Each number is 128 + 32 x the weight over the matrix's rms, rounded and kept within 0 to 255. Layers, rows and columns count from 0.

# layer 5 MLP up, 768x192, rms 0.141, rows 635-687, columns 128-191
[[110 100 110 182  95  78 146 104 127 113  95 125 161 148 154  97 132 133 127 154  70 142 174 155  89 129  84  94  96 130 136 149 133 157 141 144 138 104 140  86 157 126 127  93 105 129 165 118 187  88 120 155  97  98 159 159 156 139  98 159 142 112 110 155]
 [151 122 154 111 126 143 138  94 194 148 146 146 102 149 112 142 123 148 160 120 171 133 136 121  94 147 107 125 142 135 141 163 126 176 149 106 170 127 116  77 181  76 150 145 220 140 113 121 113 139 160  44 123  87 155 114 100 142 155  96  89 124 107 122]
 [150 136  79 176 118 154  84 121 161  89 113  81  90 166 166 148 166 143 153 128 120 125 161 133 134  68 140 109  78 130 139 124 117  94 160 143 172 163 151 138 129 132 222  97 160 152  56 159 116 126 148 128 167 130 103 122 146 106 113 112 111 177 164  93]
 [154 165 130 127 137 151  90 216 130 163 107 166  97  71  58 105 110 149 183  94  85 118 207 103 139 202 159 151 127 143 109 133 142 185 127  93  90  71 172  89  94 140 144 139 164 101 111 124 144 159  86 148 120 101 170  98 191 115  89 120  75 120 104  94]
 [123  85  58  59  91 104 184  66  97 133 129  77 119 119  65 110 102 103 141 137 108 130 139 106 138 143 106 134 185 164 142 103 149 194  72 142  61 177 128 151 116 138 139 140 108 145 157 112 112 209 121 198 121  98 125 121 134 102 142  91 128 179 118 198]
 [172 142 114 138 122 112 126  67 150 122 116 160 145 128 128 109 108 129 149 124 134 109 183  85 136 166  95  88 113 138 150 229 132 155 104  81 152 140 132 112  56 197  88 113 129 189 104 133 155 111  98  75  88 153 134 132 155 123 128 120  98 108 122 131]
 [159 126 115 123 149 184  84 132 110  85 142  80 175 148 111  91 120 127 134 138 178 162 168  50 178 143 122 139 162 148 106 120 165 117 128 105 105  97 111  86 175 102 199 135 103 138 139 168 167 137 144  92 115 139 138  92 142 184 106 111  76 131 142  66]
 [122 146 153 142  75 199 159 143  71 150 182 117 127 154 111 146 132 183 132 154  86 111 117 141 108 124 100 111 142 115 142  86 142  94 147  75  83 146 133 106 126  49 137  76 126 102 144 158 136 136 118 161  97 158 155  87 152 127 153 199  78 130 151 188]
 [105 151 117 144 120 118 113 134 130 140 191 127 148 139  99 110 104 144 115  84 124 163 168  82 146  94 166  94 127 134 149 128 145 118 100 115 103 159  89  97 109 116 148 119 121 141  74 114 127 144 122 126 133 163 139 151  83 152 129 150 143 148 157 167]
 [137 136  96  88 122  99 106 197 144 133 111 117 118 110 124  87  81 185  43 145 162 157 126 151 106 146 128  98 119 182 104 163 118 119  76 168 139 131 131  92 146  82 134 124  69 146  94 119 119 120  90 134 113 112 138  75 172 149 106 111 146 120 153 148]
 [116 116 149 116 113 124  79 117 133 106 110 128 163 160 133  91 176 136  89 152 181 148 157 105 153 120 165  97 123 129 132  68 124 104 150 111 118 138 160 111 124 143 204 170 181  95 143 179 139 188 105  74 141  86  83 123 141 123 195  92 136 149 145 161]
 [149 146 163 154 134 148  79 147 131 107 141 157  48 110 115  96 168 133 163 142  94  80 140 129 142 141 103 102 188 152 141  83 114 169 177 136 156 120 131  74  99  91 129 152 154 184 144 104  30 109  47 154 114 103 121 117 101 161  95 151 132 101 175 109]
 [167 169  71 170  69 137  84 128 126 103 196 140 133 130 171  94 149 108 109 158  99 116  99 172 154 132  92  87 104 155 133 140 189 150 133 124 152 152  92  97 136 104 134 108 163 101 145 120 127 128 119 129 126 145 116 113  89 131 153  97 150 115 107 128]
 [ 33 114 111 123 163 142 128 172 186  89 134 153 181 126 155  88 148 178 165 150  95 138 211 121 179  99  93 179 122 140 169 231 108  91  88 124 150  69 145 163 158 166 146  96 105 119 121 142 107 165 116  86 144 180  95 193  83 129 132 121 141 107 161 142]
 [156  96  62 120 126 196 171 161 110 138 108 146 110 137  88 146 161 143 159 107 115 121  77 102 113 142 137 112 102 129 108 101 167 199 164 106 118 121 133 161 134 112 110 116 105 158 107  70 121 148 118 152 149 100 130  94 189 161 131 126  52 140  67 136]
 [101  88 108 117  30 131 164 151 149 110 118 150  98 189  91 134  82 134 127 119 124 142 127 102 120 140 140 124 130 159 135 101 110 235 129 102 108  70 184  92 178 163 157 118 140 149 110 111 169 105 132 198 116  96 143 205 143 129 109 152 100 112 133 168]
 [125 128  54 111 110 136  92  81  61 180 153 105 132  78 115 147 167 130 173 143 133 111 136  91 155  99 122 145 115 141 179 174  52 150 165 116 120 158 144 113 104 184 128 127 109 144 117 183  95 114 133 133  66 138 117 117 146 123 151 114 140 150 129  78]
 [107 135 113 128 129 253 132 150 148  93 141 123 172 112 151  91  66 109 172 115 186 137 140 145 152 149  93  81 120 169 151 114 110 112 148  82 124  87 137  99 107 148 151 214 142 107 128 135 108 108  77 192 198 111  62 138  87 140 174 101 178 165 114  72]
 [ 92 128 142 154 162 178 100 124 155  92 114 135 130 141 159 112 152 190 168 182  82  66 146 152 162 165 124 131  72 133 166  97 111 125 123 157 167  90 193 106 148  99 118 116 120  84 193 123 193 132  84 149  89 125 129 112 129 174 102  71 153  76  82 107]
 [165 145  93 160  85 179  62 129 120 131 139  81 137 148  79 158  83  93 138 103 149  91 141 122 117  50 114 134 117 125 166 139 100  78 184 160  71 173 175 100 128 147 104 141 121 193  86 180 151 130 102 121 115  94 110 137 155  87 144 122 145 137 137 121]
 [100 162 104  85 108  55 108 104 108 143 145 113 205 161  95 119 147 139  96 140 184 208 137 105 134 139  89 178 131 118 172 162 108 153  96 131 110 145 154 143 149 109 156 137 169 169 184 106 122 122  97 140  86 111  77 148 129 151 134 154 166 127  80 174]
 [143 115 148  89 171 206  98 101 130 122 130  24 113  69  89 129 152 143 125 137  94 162 113 175 165 154 159 184 168 222 145 111 153 129 143 116 184 162 205 116  73 126 127 110 205 141 114  34 128 124  90 103 143 150 156 197 109 100 101 116 166  99 125 143]
 [204  89 111  81 128 184 194 147 135 170  94  83 150 150 119 124 147  87 146 145  94 161 146 131  96 172 135  96 136 127  88 141  95 148 105 164 138 133 125 118 147 223 112 115 117 147 134 153 129  76 128 125 112 159 122 144 130  75 130 138 162 126 112 110]
 [133 108 121 106  63 187 113 107 149 167  90 150 132 160  96 106 163 136 143 172 124 112 121 141 143 113  89  74 209 138 176 129 144 148 110  88  93  79 102  88 116  91 123 171 153 102  50 142  68 115 141 162 175 155 120  90 111 134 137 123 147 120 179 163]
 [145 153 139 110 102 117 100 127  57 107 108 108  99  94 124 170  59 140  71 171  69  99 141 135 103 127 203  87 130 118 178 138 141 127 125 122  96 114 135 160 116 130 148 136 129 127 193  75 126 149 115 143 147  96 202 111 118 135 154 108 108 174 160  95]
 [105 121 105 113 140 127 146 132 141 129 113  53 173 113  90 121 117 105 184 148  66 116 165 142 130 109 181 181 145 172 107 142 130  82 136 138 143 122 172 159 101 130 119 128  40  96 119 116 170  99  89 145  88  87 133 125 123 109 150 112 140 100 129 126]
 [161 130 129 105 133 165 104  91  94  99 167  53 150 114  93 192 155 145 130  75 170 133 162  81  51 140 159 120 102 148 137 116 112 143 132 123  95 110 114 121 114 144 169 125 125  95 125  94 135 149 130 149 129 118  74 104 123 137  90 175 114 131 127 104]
 [115 129 118 108 151 146 109 115 131 128 129 134 153 141  73  62 134 145 168 116 118 134  86 140  90 142  78 182 123 120 157 200  95  64 156 116 101 158 113 197 150 149 104  97 160 186 129 134  64 116  80 213 154  79 147 125 156 107  93  92 177 146 128 155]
 [102 175 111 130 151 136 118 139 124 155 165 161 160 140 161  68 146 145 124 122 138 173 193 106 109 162 143 145 120 155 177 171 123  99  74 159 132  95 129 140  91 100 146 125  99 150 123 133  85 103 155 119 121 173 118 108 158 140 165 129 152  97 149 108]
 [ 88 175 111  88 150  70 146 127 146 126 119 128 157  77  67 144  76 127  95 122 162 162 156 118 122  85  99 148 135  46 139 119  68 162 183 108 122 137 113  80 135 105  95 137 149  95 148 171 214 124 130 145 122 120 139 149  89 134 107 151 124 144 175 102]
 [203 133 163 204 165 163 145 126 116 119 100 147 128  84 104 157 134 143 109 166 164 111 137  95 154 144  91 162 109 117 137 146 110 147 120 115 148 145 119 122 116 163 151 153 171 117 138  98 155 116 166 139  94 134 118 129  74 113 100 123 142 109 128 164]
 [ 93 135  96 150 161  89 125 130 182 111 158 168 166 164  83 151 126 134 102 109 126  94 147 118 149 151 180  76 171 141 174 143 101  82  84 107 113 151 105 163 182 142 166 149 131 144  89 153 170 111 129 184 110 170 134 100 138 126 158 114 129 143 140 131]
 [148 140 116 154 101 187 163 124 140 148 109  95 122 118 116  98 124 102 168 114 104 167 144  95 110  82  95 158 193 175  86 111  99 118 127  54 170 196  76 160  82 174 109 154  87 166 120 122 112  74  99  65 180  91 178 155 105 139 158 103 143  99 101 138]
 [105  94 128 158 186  90 142 197 160 143 140  97  86 122 174 175 105  88 171  53 112  85 148  64 156 107 113 105 159 194 172 136  93 108 144 140 138  89 160 128 138 106 111 134 163 133 160 110 160 119 180 118 141 199 132 150 150  71 121  67  82 102 122 181]
 [127  73 147  95  85 134 119  82 142 128 172 122 119 159 103 150  79 124 146 131 150 128 123  74 149 142 138 115 105  91 129 108  67 153 108 172 120  97 127  83 135 168 180 132 135 114 149 134 154 101 119 123 159 115 140 174 161  95 128 148 148 133 145 167]
 [110 171 122 112 155  47 105  74 146 114 116 155  78 155  72  93 104 167 163 173 117 110  75 172 143  98  60 171 116 136 199 138  58  98 148 151 134 118 130  82  93 160 130 164 140 123 200 109 113 157 128 164 141 151  96  81 131  99 145 157 142 154  69 155]
 [ 76 144 108 131 204 153 105 104 125  80 145 138 167 138 168 151 157  71  82 121  55 157 160 155 186 101 185 215 129 167 203 143 128 118 111  93 159 119 144 135  96 178 102 155  78 146  93  69 139 172 102  53 115 217  73 190 132  87 127 146 119 135 120 106]
 [181 157  98 107 134 147 113 149  98 110  74 135  79 130 168 118  88 165 171 147  91  91 174 113 152 135 113 166 144 142 138 152 145 124  96 128 170  91 161 109 139 117  91  85 125  87 131 135 101  98  90 111 138 159  67 164 186 103 109 139 132 105  79 166]
 [ 77 121 108 131 151 150 145 136 148  96 104 148  36 147 136 159 122 162  22  97 137 148 164 169 179 122 135 113 147 175 156 163 221 151 121 132 107  96 158 117 181 122 137 112 126 136 129 130  93 109 133 157 132 140 164 180  64 107 160 146 150 139 126  87]
 [111 145 103 112 130 160 137 113  83 116  85  79 123 159 221  60 169 163 157  98  98 137 154  91 133 110 107 147 135 117 118 153 169 138 100 154 141 136 128 117 194 105 121 172  79 116  90 141  90 153 134 133 136 204 150 165 133 132 127 146 116  78 132 131]
 [140  95 101 119 165 141 129 131 133 101 172 167 129 112 134 116  78 141 101 145 138 101 147  99 148 106 148 177 125 159 117 123 121 184 144 103 127 136 140 141 141 122 142 131 109  69 154 152 105 172 110 111 157 130 145 117 156 143  74 111 174 134 110 142]
 [100 146 133 149 121 181 118 165  96  83 131 108  74 121 157 135 116 140 100 132 180 165 149 156 120  97 179 209  91 125 185 177 133 152  95 136  86 111 137 103 170 167 133 181 158 109 179 123 118 164  95 136 171 132  61  63 187 120 104 164 131 167 139  94]
 [110 159  71 137 113 114 159 135 125 112 105 138 150  89 117 145 110 197 150  94 115 156 174 131  96 204 127 101 184 124 140 221 103 148  68 103 117 102  98 149 177 120 124 153 155 183 161 132  65 113 126 127 101 159 163 124  88  89 184 164 162  53  89 125]
 [136 143 116 115 138 100 103  92 111  70 111  82 121 147 202  96 105 119 107 103 135 117 134  99 144  88 125 121 155 100 202   3 123 171 137 136 100  89 189  94 140 141 176 142 136 169 111 141 115 129 123 162 123 166 128 154 170 111 122 133  79 117 140 136]
 [111 126  73 146 137 108 125 173 100 123 146 104 130 101 160 155 126  87  84 130 186 140 131  95 132 153 133 119 175 107 181 101 164 144 156 131  59 114 120 135  81 167 137 154 150  81 118 153 128 178  73 159 109 178 104 122 117 127 117 144 146  93 184 186]
 [133 133 106  64 117 104 127 134 157  86 171  69 103 152 146 146 131 145 189 134  58 147 104 105 115 136 128 146 116  95  98 146 105 118  75 117 120  85 199 143 147 136 173 124 163  76 118 122 134  60 140  72 105 127 121 144 196 131 118 158 171 147  91 137]
 [192 164 163  72  57 191 117 154 165 162  93  97 128  72 129 177  75 118 163 134 110 111 115 126  92 127 112  96 163  94 139 140  85 172 121 111 150 121  82 105 111 117 113 103 147 148 177 143 108 113  51  67 140 126 139 144 121 122 111 135 162 132 112 126]
 [205 101 150 163 166 169 138 129 145 103 145 131 165 136  63 123 192 125 100 125 132 109 108 141 138 135 116 117 159 143 158  76 143 128 130 131 131  96 177  90 129  60 128  83 124 136 169 105  91  73 126 112 100  76 222 152  80 164 149 158 156  54 105 157]
 [ 87 133 133 140 115  91 128 141 142 175  91 125  70  79 109 110 117 106 175 117  93 155  89 155  50 142 153 175 125 113 135  91 131 122 176 142 122 113 131 121 146 125 130  86 167 120  93 140 163 113 157 133  81 165 161 133  97  50 186 187 166  71  94 171]
 [135 137 124 139 140 133 155 133 138 110 115 141 113 186 168 116 118 160  92 128 178 120 142 113 130 123  96 130 158 123 150 102 135 103 112 121 160 113 156  88 140 129 158 127  92 102 113 135 145 124 103 110 135 200 162 141 109 169 161 134 125 140 139 142]
 [131 144  69 158 111 139  91 135 134  64  70 135 142  94 147 130 100 150 135 158 176 191 122  91 166 152 150 152 129 141 115 140 106 138 140 128 132 118  40  67 112  90 109 132  89 108 108 169 158 138 109 123 104 111  73 103 130 103 149  43 171 101 178 150]
 [137 166 112 111 110 135 174 123 166 169  65 145 133 144 186 171 134 103 169 134 142 108 158 150 144  97  77 130 168  65 189 122 104 137 141 140 102 160 146 124 139 117 138 177 107 168 190 121 125 111  80 100  93 151 120 194 160 161 146 111  95 103 140 144]
 [118 117 148 191  61 135  76 141 118 185 144 163 132 124  99 119 120 136 130 154 176 137 173  85 126 159 120 144 134 143 197 139 106 167 193 129 152 118 154 193 120  91 116 177 136 138 104 173 157 131 119 149 135 170 124  78  82 118 149 137  98 168  95 182]]
# layer 5 MLP down (transposed), 768x192, rms 0.114, rows 635-686, columns 128-191
[[152 136 167 143 130 122 135 126 170 187 140 168 180 136 111 153  83  93 100 117 133 114  74 107  87  91 184 140  87 162  80 136 148 102  99 135 153 141 119 172 117 130 137 124  91 107 150 157 121 128 109 121 156 117 130 163 112 141 157 148 176 143  90 138]
 [125 138 113 150  83 123 109 122 118 133 203 105 114 100 133 163 134 171 121 136 161  82 138 174 147 138 137 120 136 147 136 127 122 118 126 199 166 153 145 112  61 124 173 138  63 104 184  83  96 105 118 128 139 143 126 146 142 103  64 176 170  96 125 145]
 [176 138 122 143 103  79 147 196 121 118  93 134 144 161 113 126 152  90 156 153 144 161 134 133 123  96 141 196 163  89 104  67 119 123  81 112 163 147 151 126 146  90 168 121  99 132 150 139 101 112 145 111 147 105 167 123  69 168 104 168  92 139  81  85]
 [180  79 199 101 145  48 118 144 145 160 125  85 150 150 125 119 187 108 175 101 153 140 107 126 135 132 116 135 153 133 143 155 104 111  63 123  73 143  99 124 112  77  74 162 131 110  86 160  87 144  93  88 117  89 112 103 145 138 140 144 175  84 135 107]
 [186 132 127 159 152 119 165 123 150  99 160 154  99 149 184 165 161 124 144  81 112 110 132 153 120 160 120 165  95 110 135 164  74 101 136 178 146 162  95 101 106  85  90 116 106 166 139 185 174 103 111 118  78  73  85  90 130 128 153  95 138  70 121 107]
 [109 162 146 152 140  81 101  88 152 132  17 147 138 126 115 111 108 208 113 121 147 153 146 155 160 129  88 100  70 196 103 159 176 183 141  89 140 143 149  96 193 197 192 151 117  92 117 131  64 131  99 104  67 124  99 172  88 210 120 111  79 117  77  74]
 [126 133  73 155 161 149  84 113  86 126 198 184 140 181  92  90 161 141  99 143 149  92  99 156 100 131  67 122 112 165 163 174 115 117  92 195 105  68 161  98  75 184  85 135 110 121 137  77 150 151 150 154  93 227 156 147 111 141 124 166 155 159  98 157]
 [111 140 121 116 121 153 118 122 161 104 113 174 150 154 161  85 114  98 128  88 120 141 118  96 154 157 125 134 177  98 118  74 146  84 146  95 106 152 112 139 133 166 129 147 147 115 141  86 125 167 143 151  99 116 119 119 108 151 151 169 181 143 108 150]
 [118 148 108 101 114 117 107 111 118 122 147 172 132  92 128 157 164 152  87 120 153 152 123 112 138 133 125 127 119 176 131 110 129 123 164 115 126 198 103 104 128 135 142 115 171 104 184 147 130 119 132  91  73  70 152 138 107 128 121 113 152 115 134 179]
 [215  77  44 194 117 181 165 149 136  90 164 189 111  93 187 187  23 132 178 117 126 131  98  66  80 138 149  99  83  59 128  98 145 146 199 173 194 113 190 116 159 172 135 156  74 178 112 130 135 102 117 103 101 100 124 118 131  53 127 152  98  90  82 122]
 [107 128  93 128 157 112 162 129  77 140 142 112  88 114 127 129 149  52  96 129 134 138 164 143 124 124  88 174 148  91 100 108 148 132  93 146 128 118  94  90 131 159 102 106 135 165 150 110 185 161 119 127 123 140 106 157 104 177 138 178 158 117 121 161]
 [133 175 103  93 130  89  79 124 132 142 128 101 135  84 136 160 103 102 108  90 161  30 122 108 142 121 164  99 176  57 137 139  86 108  84  96 168  98  74  87 101 142 129 112 161 139 157  81 121 154  92 122 144 148 124 153 127 133  99 137 146 154 169 136]
 [101 157 152 107 125 117 125 108 113 152  53  98 163 143 115 180 117 119 152 130  88 144  91 161 144 105 155 125  90 124 135 123 200 106 142 146 137 135  97 148 131 134 120 105 140 142 127 174 116 122 138 107 178 168 138 101 127 165 124 126  91 141 161 102]
 [125 115  72 133 135 100  95  72 112 125 130 114  84 103 156 104 104  59 107 188 104  79 108 158 121 151  72 174 129 114 143 183 177 139 155 127 155 118 150 167 148 113 179  61 146 141 176 120 173 161 132 152 152 145 173 124 181 148 147  94 147 156 160 162]
 [112  89 132 126 157  70  87 101  53 135 134  78 135 113 120  63 170 129 130 120 151 142 153 130  38 124 166  68 106 122 133 127 126  88 154 138 104 126 118 117 165 171  94 133 137 197 116 124 135 103 133  95 163 130 128 177 101 157 108 152 145  74 134 138]
 [ 90 112 115 103  94  91 186  17 108 140 123  50 161 153 195  69 126 122 101  91 104  99 221 105 183 169  90  94 142 100 139 163 140 184  90 145 101 142 158 112 121 129  54 183 144 171 124 161 128 132 137 108 126 105 145  99 141  78 133 149 105 153 142 204]
 [111 143 129 173  70  96 108 116 139 119 110 203 141 109 124 106  90 139 146 102 140 116 142 125 155 140  77 119 164 117 125 119 151 171 141 125 139 111 121 152 126 155 108  89 110  74 118 104 111 126 170 131 103 134  89 120 111 144 149 103 165  99 128  84]
 [102 106 153  97  97 106 128 125 157 135 142 170 150 108 112 177  91 113 140 124 138 173 111 132 105 147 116 139  85  97 161 210  88 156 156 142 167 125 133 138  71 111 129 155 167 117 140 119 142  92 115 139 129 115 131 120 103  91 142 110 123  90 102 124]
 [132  48 153  81 131  78 102 148 124 181 139 126  91  77 109 178 130 134 111 117 138 142 153 123  76  93 139 158 193  91 122  98 168 160 167  91  95  95 123 156 168 129 138 114  95  93 151 105 119 104  95 155 154  76 140 102 110 146 121 107 136  96 130  70]
 [114 170 189  75 184  81 179 143 161 118 151 133  52 117 123 147 157 115 115 155 122 128 102 158 157 151 126 134 104 159 122 135 120 157 118 117 153 127  88 165 119  97 119 105  92 116 154 110 120 125 168 154 132 209 149 133 107 192  99 159 137 142 155  78]
 [169 159 166 175 138 108 104 133 108 104 120 134 110  81 170 205 173 131 166 176 130 106 145 120 139 119 142 129  94 175 141 122 136 125 182 116 180  86 121 164 157  67 143 116 120 136 147 136 143 132  60 158 142 143 108 112 123 150 160  95 131 112 165 100]
 [131 141 145  70 109 122  88  47 123 138  31 112 112 126 100 110 170 128  85 186 140 148 100 178  98 148  71  77  94 107 114 101 133  69  44 138  75  90 231 177 144 113 150 193 149 163  99 118 119 173 111 146 127 190 209  96 108  38  85 121 176 194  14 137]
 [115 114 170 169 117 130 162  95 123 128 129 124 128 121 194 147 120  76  94 126 123 129  90 118 140 145 126 127 144 128 125  88 150 120 193 164 166 101 108 134 133 132 136 169 151 146 128 137  96 121 153 146 163 181 134 111  83 162 167 109 103 139  93 111]
 [157  90 106 180 188  92 122 111 106 140 162 145 115 118 130 147 126 138  83 116 215 180 139 107 172 114 129 163 101 103 154 123 111 105 126 123  62 139 101 192 126 148 100 132 172 149  93 126 149 137 101 139  99 142  84 104 148 111 156 115 113 132 108 105]
 [ 75 102 122 153 177 143 142 135 194 122 131  74  81  72 164 113 131 201 140 188 106 142 115 148 160 124  83  95 180 216 153 107  92  74 160 105  99 114 171  59  95 176 158 112 135 134 190 145 126  93  87 176 144  85 158 145 149 121 141 114 137 164 101 177]
 [151 136 128 147 156 115 125  90  90 168 170  38  99 132 176 154 116 192 139  54 129 177  73 139 185 136 165 121 200 115 119 173  88  78 196 129 121  95 107 163 151 145 130 156 215 118 150 135 144 168 136 132  78 164 140 131 160 161  81 158 142  78 105 196]
 [148 164 134 150 162 111 144 159 171 138 169 103 116 135 137 143 159 176 120 137 118  78 114 131 117 105 145 164 136 145 116 206 147 131  96 104  87 161  85 130 154 130 136  97 149  84 168 124 118 144 103 107 177 169 103 160 175 110 147 132  86 160 153  41]
 [167 129 117 187  69  93 141 120 125  69 148 124 115  85  63  96 128 129  97 145 141 126 149 147  53 135 147 135 174 144 111 167 131 125 120  76 179 107 128 145  50 143 111  61 114 198 121 142 151 119 110 151  92 151  32 138  76 160 159 175 124 156 144  71]
 [105 153 139 115 157 142  66 152 121 138 120 163  98 120  90 169 128 158 105 118 157 126 110 116 118  94 152 113 118 161 108 116 131 144  84 139 157 144 122 107 161 104 145 151 117 174 104  90 104 134 200  81 162  90 165 147  73  94  80 126 109 125 164 117]
 [ 92 157  74  92  83 144 130 147  99 174 168 113 109 135 121 231 164  70 167 101  94  99 149 138  92 122 174 172 119 154 127 110 127 116 139 117 165 137 134 139 150 136 194 165 140 121 104 143 125 160 140  95 179 147 103 161 164 127  94  85 105 133 106 143]
 [124 164 148 158 152 171 146 106 165  98 103 141  98 184  87  97 152 134 104 139 145 145  83  87 106 133 172 127 102 107 136 139 146 103  99  83  99  96 128 175 139 137 107 187  83 133  98  61 154 102  74 176 119 130 114 177 128 108 157  97 119 102 143  99]
 [199 142 102 178  31 127 172 133 139 165 132 126 122 142 120 110 117  81 149 149 174 143 170 142  52 137 134 111 138  92 133  88 125 196 111 147 154  88 170 149 110 157 148 142  80 147  97  98 109 165  79 121 160 122 102 145 115 147 159 152 145  72 107 121]
 [103 162 137 147 113 116 114  93 115 135 140 152 145 112 114 114 127 105 131 120 159 103  92 127 121  95 108 153 101 137  96 138 133 114 138 145 132 138 147 128 139 112 104 166 137  97 174 102 147 109 149 149 142 153 119 108 105 158 121  75 126 121 159 106]
 [142 100 129  96 122 144 127 145 144  83 139 156 110 139 192 132 165  76  91 113 172  61 108 135 101  85 165 119  94 147 106 149 127 102  79 113 124 102 108  92 114 119 174  91 141 169 162 166 155 139 103 105 163 119 154  77 125 169  91 129 130  95 123  94]
 [125 129 159 142 137 142 106 178 167 160 118  96 144 156 192 144 147 107 144 196  77 178 107 128  98 118 184 112 103 178 115 158 145 112 117  81 184 158 102 181 107 106 120 140 117 157  69 110 163 141  72 134 131 108  95 140  88 137 166 118 132 126 145 113]
 [150 181 119 128 122 145 100  97  74 141 157  73 168 135  66  81 156  85 132 117 136 118 148 138 141 166 178 111  91 118 142 159 161 143 113 132 107 106 115 140 132 182 123  78 108 117 122 158 101 119 123 138 101 165 110 111 121 197 212 111 134 174 139 124]
 [147 126 153 165 110 137  71 176  95 170 165 195 144 125 139 126 188 215 169  43 185 130  75 153 119 135 117  55 100 131 108 206  90 186 143 157 193 132 124 135  95  18 166 117  85  84  99 187 137 159 159 181  66 169 142 117  44 156 112  66 160  61 155 114]
 [125 125  90 130 175 182  78 181  84 172 105  96 187  64 114  93  84 169  85 205  21 139 116 119  96 132 137 131 142  49 156 183 136 147 152  64 109 156 135 146 255 145 112  48 171 142 126 151 156  68 144  97 161  52 141 111  64 122 116 162 104 142  79  69]
 [132 122 147 110 194  95 118 125  95 122 130 145 114 150 179 110 125  91  77 131  87  88 111 105 119 117 105 202 118 127 102 125 144 112 150 192 115  76  84 108  74 129 116 100  68 133 116 158 128 142 155 106 169 178 152 142 191 140 161 102 175 117 179 157]
 [143 117 132 134 135 106 138 114 171 134 111 131  75 137 109 164 145 120 105 168 124  91  96 142 110  77 200 143 170 173 112  92  81 179 136  88 162 143 105 138  85 101 153 117 166 133 106 144 131 111 118  99 137 152 149 164 153 130 142 139  90 102 143 107]
 [155 134 146 180 192 148 201 128 147 112 141 167  79 125 125 129 153 118 134 138 140 151  71  74  73  64 120 187 152 103 117 123 107  86 123 120  95 146 112  62 139  81  66 104 130 143 100 147 115 132 137 134  69 171 117  81 145 105 114 152  90 143 171 106]
 [ 49 175 136 166 115 164 132 151 167 137 165  86 152 104 161 135 179  85  85  96  91 148 114 149 138 154  91  91 131 120 179 134 164  72 118 111 200 145 167 102  70 126 140 134 153 121 133 110 139 175  68 130 188 124 148 132 176 130 120  89 127 120 113 133]
 [185 150 167  97 189 110 166 162 173 118 153 145 145 134 173 136 144  82  93 145 132  68 155 114 105 152 113 191 100 151  67 164 151 162 150 172 115 135 109 193 102 113 155  56  98  86  80 155 120 162 148 120  96 162  97 155 117 174  57 153  70 143 134 106]
 [129 186 186  74 182  65 125 183 121 117 186 103  94 103 154 166 102 136  85  53 133 155 155 146 158 116 110 131 130 133  99 113 152 139  80  55  62 139 112  89 125 137 201 118  89 134  63 130 152 148 160 142 130  59 169 103 169  61 141 119 160 105 160 106]
 [132 111 178 105 155 122 145 122  85  98 128 144  52 154 102 103 115 181 129 162 118 181  93 119  58 165 198 122 116  97  76 123  96 154  93 143 168 201 120 113  51 108 158 115 110 121 145 186 138 153 150 154 155 139 148 103 157 124 147  92  99  93 137  92]
 [194 137 136 139 127  96 137 165 120 121 118  80 123 101  85 128 135 127 117 139 102 151 126 127 113 143 175 103 137  95 177 117 103 120 130 109  79 115 163 114 137 129 140 133  86 136  99 129 189 154 133 187 119 150  88  85 101 124 167 126 154 116 116 105]
 [110 154 129 120 172 101 169 114  97 155 112 156 107  97 136 153 111  80  89 140  83 104  90 103 138 155  66  93 124 130 129 202 100 125 177  46  43 126 120 132 177 118 118 120  96 162 111 144 162 194 153  65 160  99 137 128 155 185  96 188 111 103 144 125]
 [137 153 104 190 122  82 131 134 104 136 120  99 159  95 207 120  98 108 106 147  84 138 123 142 157  77 124 132 111 185  66 140 141 148 188  99 127 132 133 139  93 154 105 153 205 106 133  76 174 133 146 155 157 135 123 106 105 119 102 112 150 108 154 123]
 [156 121 110 133 135  93 112 127 100  82 137 164 157 123 194 140 116 144 161 139 122 143 127 146 158 125 141 129 103 118 157 128 116 105 127 150  72 141 168 194 146 117  62 120 109 120  91 141 145 120  88 115 113 145 165 149 143 160  59  91 115 137 135 174]
 [118 131 116 107  63 106 146 123 149 174 113 155 109 112 114 126  98 164 111 147 147 158 177 126 138 122 158 171 138 159 116 110 141 119 207 136 161 151 130 129  81 141 105 171 113 132  98  98 109 132 157 132 149 171 130 130 120 130 166  94 185 122 129 125]
 [147 162 137  93 101 184 120 116  94 107 109 170 157 157  89 101  73 109 151 142 135  71  99 156  86 134 103 119 128 107 178  61 140  94 101 156  96 120 137 108 152 116 145 141  99 183 115 165 100 122 154 122 175 190 100 106 159 151 117 174 143 131 162 134]
 [129 121 155 115 171 193 117 137 141 145 115 108 101 126 112 104 147 125  99  91 134 117 117 141 150 114 157 149  81 191 109 142 120  68 111 174 150 101  78 152 119 141 107 126 118 133 125 123 102 147 138 153 147 139 103 131 114 136 135  89 201 161  78 114]]